Weights of a small transformer language model.
Size: 2 heads of 64 (1 for keys and values), 3.14M parameters.
Each number is 500 + 40 x the weight over its row's rms, rounded and kept within 0 to 999. Layers, rows and columns count from 0. Numbers have three digits each. The size before them is the row's rms in percent of the matrix's.

# layer 2 MLP down (transposed), 320x128, rms 0.102, rows 150-166, columns 0-127
100:474508450422500503450487506539460498549547519468557482504527396442480521462486493488554512504429501533546433516439467542480491544483500505532486575493501456475537558487539423565532504488508477426533509590511559450517477557554519496562484503518435470508552529499496467485544528536513474548515567471454508508492445519464584581480556425502546449492505412547503525472486450545512490539462
092:460502477499444429493479480503493483547487496549478533547480529489496518542528528441559506492479500516556635504545472444455520552499530508525477466380485477484527497539509542524489408467508550503569492481537445493500529540516497512485537433481454520498551514465448481436567482559529518452462481502533517484434493499582510422453410521494572441523474548491557473557510500564516495437503
093:535415516507503477518534434416474503482496577438457480500534524429466486517500441544561471458504596488473530540550508488499563519486480511489450531446526480514557522488462550490437490507483471499553455424515510458594537531484570528463559559548513493501479459465525510524448439480524487475499553457534444556530516452601462482501460453517552465478522487494508512465515465417526486567447
107:490483475470446523520548472608507535580496519526495433499502504496509513510533484519460507442571479448450504528493473511490458460533529474556530530465478536427453480537490514456437541438511505442524496540504447496469478516380478538514509453463502445519558472506459473486488501546491538447496476492403557473490547559521526608523494585481506533423529555519463471610496500469523521518503
105:450496578528475424489540528494493538509532437493499549477414519479441467550473554475515466472517545491417545571579512502539501475568501509455441525535544462491480463468512460519490497462536559510516446457543559439528494489493392525521487530528547474485487436529529485464503479560406530479523471391534445557510526474534577512515458449481551485465454440469516486523502461490487532506501
092:522557478518459471546562516429523576528481523500552446523452534456503438467535503540474542498513528524626520491546537451519572530510440514535553532467541518498493500534490410457530503476563511500573488490482537550496470475422477461548479573506559592425510464528524450521488491525491528526504518498583500529451493521510460544453443535510495455477527401481527483571483453502484472505503
101:454527478564491484443422524414400505456539448561503477499529437558598560526530498486516537490538534473516522513549531485449442507477475485452546515461477470519528464443490492464491507531454488476474414509477486452496435506571465539539472452486462532546547446505573452469557494446458457545491540491545470536515547553576547497457481577459525569492460471530500469506488493535507471481486
102:584540497470489444522493490519547471480458469504483506537508420522515546520514464493470541539482435490524586509525490541476459482481456476565431569588602484501445473522508478459462545565451536473397499504465517510442510433514548547456461546499592511476515521510492428490496469468467503464498505528439523466482458486500538554506438539484425487461537464483527445431533530552454543494485
103:478457478538475451480495449460469534546538482542525495451468474372461422511470480529463574511528484531529486423443485506505462538522496558546528416525474534455501535563516537461515552484466486556476518459536476432490591458471488456474486509419478452584492537487524444486478489431475474504551544519519443437462461493518526523532451457570542525482476545528562472550553511484499486505456
099:452439538485504445539444424507554556447502410485482509524550468494458528492539533456466548518498499533489468436514493508520482577470491516497505419509457479549423486481510478496495530472501515513492536590500438503546508529502539460534526433521572467491489476515577541473521557488529496555492443495477499496520409512463421429414482434490575534467507463482460587499513494520556509432538
100:452499549519437546509463546510519578466571427543454527569514513443486453517511524537517524500504455550511481487518516433521571559452355519530459454503542383509556520525513535459546497487455479524529498526496552558537465453492473565472559469522505529537456492512535421506447475514444490531465512505469410486480474475517507502547443454542513511454500441476535535504492534499551485500509
096:548437495428497459541490491445546505465505428476474483429474472525506475445538518585541538568548439528484487502468539427485489480479433462517525473566457468487513503501524518490499485534441423593542529489480580505516561511499505497481517524508582509508567533481505473559520500580507479475524494577501522466444505511507488442528432498528555450570563449478577482458448523485442486526448
104:501515402518387523472500477491474502533599538456504519500512477437506563555496544567456498505456493494525455524522518542488473444547487555473525519468478503555498534456578491512506475501497452541531479526476503459450549471544533441498466441517550552458587480490434470524513475472519583507487511477524454514492505426438492523524485504584505525473559515446520490615526476521396499504509
091:493506482469544500433485563515490487502449463538484523544546489471464558475560487494540566511536511572572531527536522483515443491403545505479483549511419535484479491429522470492490546527501506552568539480494520518448562407470474534529451482547514548513505500563493512505578443531453459505472475508518499504457496482527519524588584520451415569506491533512500472500548557574597524525483
099:511505572486497509477465532461492450566478443541443534461487476395518497462504495507458557536523551474470507555532540494484470551471525445509551460443560492442488519459493472493602489534446554488441484450490437430483414475444533497511516524416466554506506493453507453469496461504457519536453489481538494471408518544538478469491497565480487504507448431522484526453476592481432542461519
102:494522562497470468467497483501551471468585433529542489546483507518454562489512421470522490454583588461411560517493477482481465477510480534507583486509547527461492537517557508529484388534523473444521526433409557452488548567525532589452480418529519464552471484535467457457536453510518529506523477467492533505505496441514522518506486528500493494461556499486492507549466509500588478505552
101:491537568451522547500468466577464487563595533414510469412481552421479529533450497495457526454496462502477481520470525477539498469533511494538508503492512534482478499510431449513464483524532530515453557425464520470557538451529491511431487533557497530515512482520501530513534592540530463550424498484474458459537503412532534452541518579513516486522467480546470589428513420535491469537496
# layer 2 MLP gate, 320x128, rms 0.173, rows 151-167, columns 0-127
099:484475559536529553456538514443493421513499477457441494474505504452561547507493506396563445517495548509501482465528467523514501504552430513565501436457470443432541459542533539552540428505543540507525555467490473511451472513587524546436460437485467514529519585520424439563476546537444449480410476497561489475478524496493540531518515512512487460523556451477530522528489502489444490492521
093:453532462480499563540513574520535437509442466477458534510486496528542435514445515505540528555547476580504480568532453502481454510523426513538526507493495509571512507573456426500605517489519464591493552457464599419485493517465523501502533507433472477471518446532500532462528487547530520500428430514514499437482470564447470491516433455513466511521542461481433495523477522487530471483442
097:545512510524582532474445526371508560501482534573478442514468505568562547501490455519473498517467510496428520447537521488442451495549498460485502546488502469557517467631478522503448470461516444485501510500459481550475502592473527542542479476544449437484444516510534536516497484516497491515531537484508428544500402531526483507432420515519471496445487488466551472473535508465436502468533
108:480511545528541484524496458479515515482484457509525540511503550448499485522412485482456459478595539532472536507582521558520514513508520510535554429510529500581515465578475484474533534452525481475476477487470533464494524516505449475525436496462493520474571494454511563446469506568429425511541520449498452515641505491436536509505505509463582506477503369533481488484523553529546521459487
097:426513498531418433443502448490527440513472425483494509487535479528492460564518446535468581452566500474533518513511485446508567471544563496515426493527503506454537580450522518472463470493461523497549453439522441514481488483521516520502466512458481563434430523480477446531503540503540478452451513456481466484532555484451524522514489485413421481436591424556486438502520478466535504520480
102:469484487497515542515524450456557437485531474404494419533469452504455523528483442399528508499548552484535489437521542521511541487574423506558534528444497570489507530546533496507486417522487468539540513495500474536466545505523482530471536450478524478565433541596567489537490489470442528531632490511469492454520517493473510501430441477556503514513500433537468501494533456480466484483513
097:532486497463521435538470486493496550436513580499543551462473501414558483475513526531483522472558542510496476476466550452498505467589544519430574407471488516455554512514438502457567429488515492561545481500522455541526498455506523472531463428537417497536546508471547526549561552468499518485465553548536496502597527515519466497457479510478455416454436541509456467486483479520550531518511
097:472483502514492461392514457526538541537513490456478509514491483562474442501448489539485519464457534492444502460548507540442582538475482552528488529464542525499524516481481474446466558577389440551550524515462510501546457552428475495513480519469464488494476514478570474492557553562507485547556505533458501471563546567548554545499531507487543564531460556443475522397566514483519495493527
099:494449502539532515517445591423516501498509490464514516504498558501517473479469525486569519444514494511537494457608541458528545531551530576488421448554539515410440549572552512439459503539532513475518496537488468546550474455441545437489560514493557476510516481486515517506497535533496572580516459518551528492486447454390495463466510470469447464430472470480495512507487563482540494479526
104:521529563493500491551480535490538433461467485452388579514465570507484490498547501522547563541511488479509441464593568493501482509461481490500486514548503496476540505521460598570526441514518519477442511477521518482494548489421580472499509491542515488526503568558494471518482471449469543413465439499482564491550494557493454521426534510568465577508524492548491442506540473474478557552483
100:577480565451493457519561457471529440465457486506450430464474512387480526522551517489478539563464497457485552495472492454514446468521499522519525559478503562546449453548482583470463435487382494487529552454538461513456561484502545483487523478525571479473534561469525532559524458472500528542506469541503554526507569530512552463557502507576530483504521461515497474482484569508445483456528
108:451504453605540517512507490489517469372477453541481506449421491486539544568469496480495495486432508527479546516488561499521546442553461498465434539513450509546500423525510488524452421484521519467417546465423540519467468488510472489433500476503618464526495544429478474484478475532475465489468480497521536490446495489499447579483527553559519450525507511494450466485502486575518470484532
083:424446536490479549481372450479545526459485488492414542452494535456473483507524476427497473522510509421536499547484488538469526497476498508580490474444536468506445506516498491520523479505511482535471477474553520479478558570482488535451589524497536522536499433541439528494552511480529498461546436501437502557468540505485602517485450465565458602525540533565511548558451499515500513468509
102:519562448416501526459591519444456540447468537456511510515515555478445524486531492492600516477541515484481536527520573571430441490476457504454493487473432574509431533539500484521484504512485562519576570582505523574526535464563445513452508525464508430492546562491490512511494518509540458495482529541491564517517532460538443507517456414515543484528553519480535465535492462477485548528510
102:467439491510574485489483501510516487584511572444474527472431432552514470499567473514498430494450453468507597515457501513415527487585532506544465424503445488472502465538505478500502536495468459488487489491457495519438466490577432412532510523466467540476468529539514525547539536524461474610484525526490576503529515546478496451516442465455507603490499486457497445506559515487509465495519
098:464522506512521517462539420568454530498519493553493542492477507402575492456582501463490515552516558503499531476510497532489515471470507612509522496482578517520477517532490485562506522530470476529493457463473533490486449456460560459505528557518539514480439468487472481547480462491542516486544434594547458535562511406504541504508502434416425446504494476508463583513515513490398539523506
106:495488512530576441561483510528533478467471513581491500467476485392552482510473413425509502404505489499460461482499515454443510491467515543512482504499551574445445469508553498585550447474524477554455485535560479482453523549551506486512451480522506583516543534519516506491442490447405451481503522518497515467511548421515506451475502547528539543475497473511514495510516397510568557494538
# layer 2 MLP up, 320x128, rms 0.182, rows 151-167, columns 0-127
099:496566523439506557515463563469486522435463481451546541466521469561531567512504525456488524491443521428520454481515510475524571416510500534528536447507462463584430493469437511522536541492516584574444408543513435518576481509490574467493485515466471527479511530508509508439427482446487439538502517483469535549508523527491521595496538470479524430484459500517479505479507522427462465505522
094:536448471475515438558462433478494546466487517483504500510498447541484568496405539537472538518495523501555510470541435568486598551432408590478522459472548457440471591514496472474465540475420498471456466484540510537497484461466582517445532508560499496470524494541494488524458514484540458521549550506559475522512507447464504432507508496539514519544480410531471484468442500487508462453475
102:494572508461539498548495489497523447569484503445530478484524447484509564474486483484483480495522452477450470526460468496521531533466454443454528434554539490491480488439500434442448539483489515543498424554471516576448503550457587489507534562421412413421501478465509448530457543453476493536498520460493448466498459494537545506475447474473514527511420530417486482496519497483501591511563
105:546512472490475520511485502492502501476464484477541543482518510583515450522564475447583488498486526570553530564510539539481476555494526584490536528530485536495531539472509562467514607476591476485494469483503535481551488485538554455541617547450426541547494474493462456537527553465576508464456559441524473493541560471521503530517465535472517567487539535389461502541504524522493521518523
095:487493560447469548453524477472538540480548494453452448483466482525482507566524497487557506530518463529544502407471487531483518460493549435540541522606539504440501478507493483537463448491539503571481468576498520486541502484459519432473509535423496477443488441502466500521558489464475502460464497522432465483451508574527537459585568517484493579381479537555481474535522459442499485492558
104:464490481550494558447471516540512437518552529538483531496539485542553513537487512585509486595583470508516529468485461477492559548502494554491543539527372521456469505483509441527473552492523505510511521453512550459423460458494525463497495496451478502501514574539494509492490555504566438536470485527526502493433359454461467565486513497587475507477423452488491525490469467443504515464482
104:560516515507501402525514427507523511490517568475533523511467420504519489536510454478476561506530490465548538473521514560488445466463417537485540516490509416508484466440556473513445536482479578429405527513482564537502506592467551527554639470542493561494492496501513530460470552534512525498557475530568532507552518587518480482497514519520440468505514516495503478474452505477492473524452
106:546440516514484493543488416435437441386537438475454520498528492576538481476490463452566542510454589480489543480453485456469521487435521475479475516464433530544487454463500476483493543472475508465516566570499461508498507481521495513539527495532528455543445534476503539503564454447512516560534465496495519524469506513492485500454469487516465528485527516353490501436408491489536565497553
096:474564503445532513430505434554502517508497513433529466498453523512516563505520509465506556499514562482456539456528504472504555476484525437486478551573518487503453512546491588455447489599552514511450481466448513462450481558494448551566527498518479476486511484544483447456412531495514460587438442479497434436520558457493501499515549464487382482532486503534463506554480554467545493498480
099:510542518523572549497500437531503447541535500489589487483495510505484539507453551598523407484424487463526519526462531497526533538477494546446477467461429461512457545569428471525501484541512426453483583489479548477511501471564503546454443510544444417547501484530518501522471490491477538512506485477554460565448448596518513506497573491505528555467464502533592517559524508504510524476521
088:499531491556465493522477527543552501483536505497495482412478485534474491518462510462489508575477525504530563472558576522476531525465540461487487563457526491475494484550545559493539540495496485514501496459479479493532442411494537571518597430579400540500452574470527503509504557515444394503466496483476533561515510525441481467544445564503534520432578503541498506472509508445446523564521
107:511456460540459498569430513607482460431522561478471514529525456501441492524428592521469563450540514548415466480554522550528480479543494505488482497508514472551451467432457525486490535441443467545502473506538517478435485472480459502516459546461542516467541468445464506473461464557526543432501518571529465501495427474424513509476523472488571481436565519531480498510520436464524491533451
094:482516452497604509496426560454523462543480545522483553430573493549533479543480463482487526487513507468478474434484493547541467583437538438520496545529490478448511493552503527447444455476477460507479524443504503513510502575485570484483480501543515476458433480524422492459514499477483480452476526551526577516534500571513544549501510466485443521455585515521514529575577499508464578542575
101:515513500501457556573551523461562472490442513485505490510533465531478517489455524521544487503443506531510435521457576461512478412472484492444486486467466456498481450514485478489545454518456517544428503483497505453529461544525573488551479507587498566493458476526521499419550533548509586417569447515572468473512563497548492491466514471489499466532473539546400609488482507493502512428454
102:491479524512507521433536447484474446559473549525578515559498498432543577518477435513468461541569453488474533497515480448497546536500455426483529544599525511493476496427585547502558440476521497556515517483497424494494418490441563550471496434500498532563477442494482461470531491532516525435414463537547549491570525524527466503466498500556545540570500518516513521485495513452537507488494
096:459484553573588541504484480524528483573438507533521486569539529500479482507439485441508477488516499480519481500544522509547503534519418519461472472535462546504522529444537559489525519613568496479528485469496576467493498477563498585483480572555537501481523490505535499481492570508523446513429516505486498443602455509530487470522480536486490516470418498448513498422478597475492520539409
102:445484535506463401494555502419566491517514473466492508472513509485495560508502473487497387546558509480523505489552515443488514478425465577497454456527584511477461526508487483426462496540512604465466471415477483482524445528410484564520501572491437420424494483536520491544532509528506522467542496505522568479502495478565505457504524508535455456466528495480426509538516534509547469523507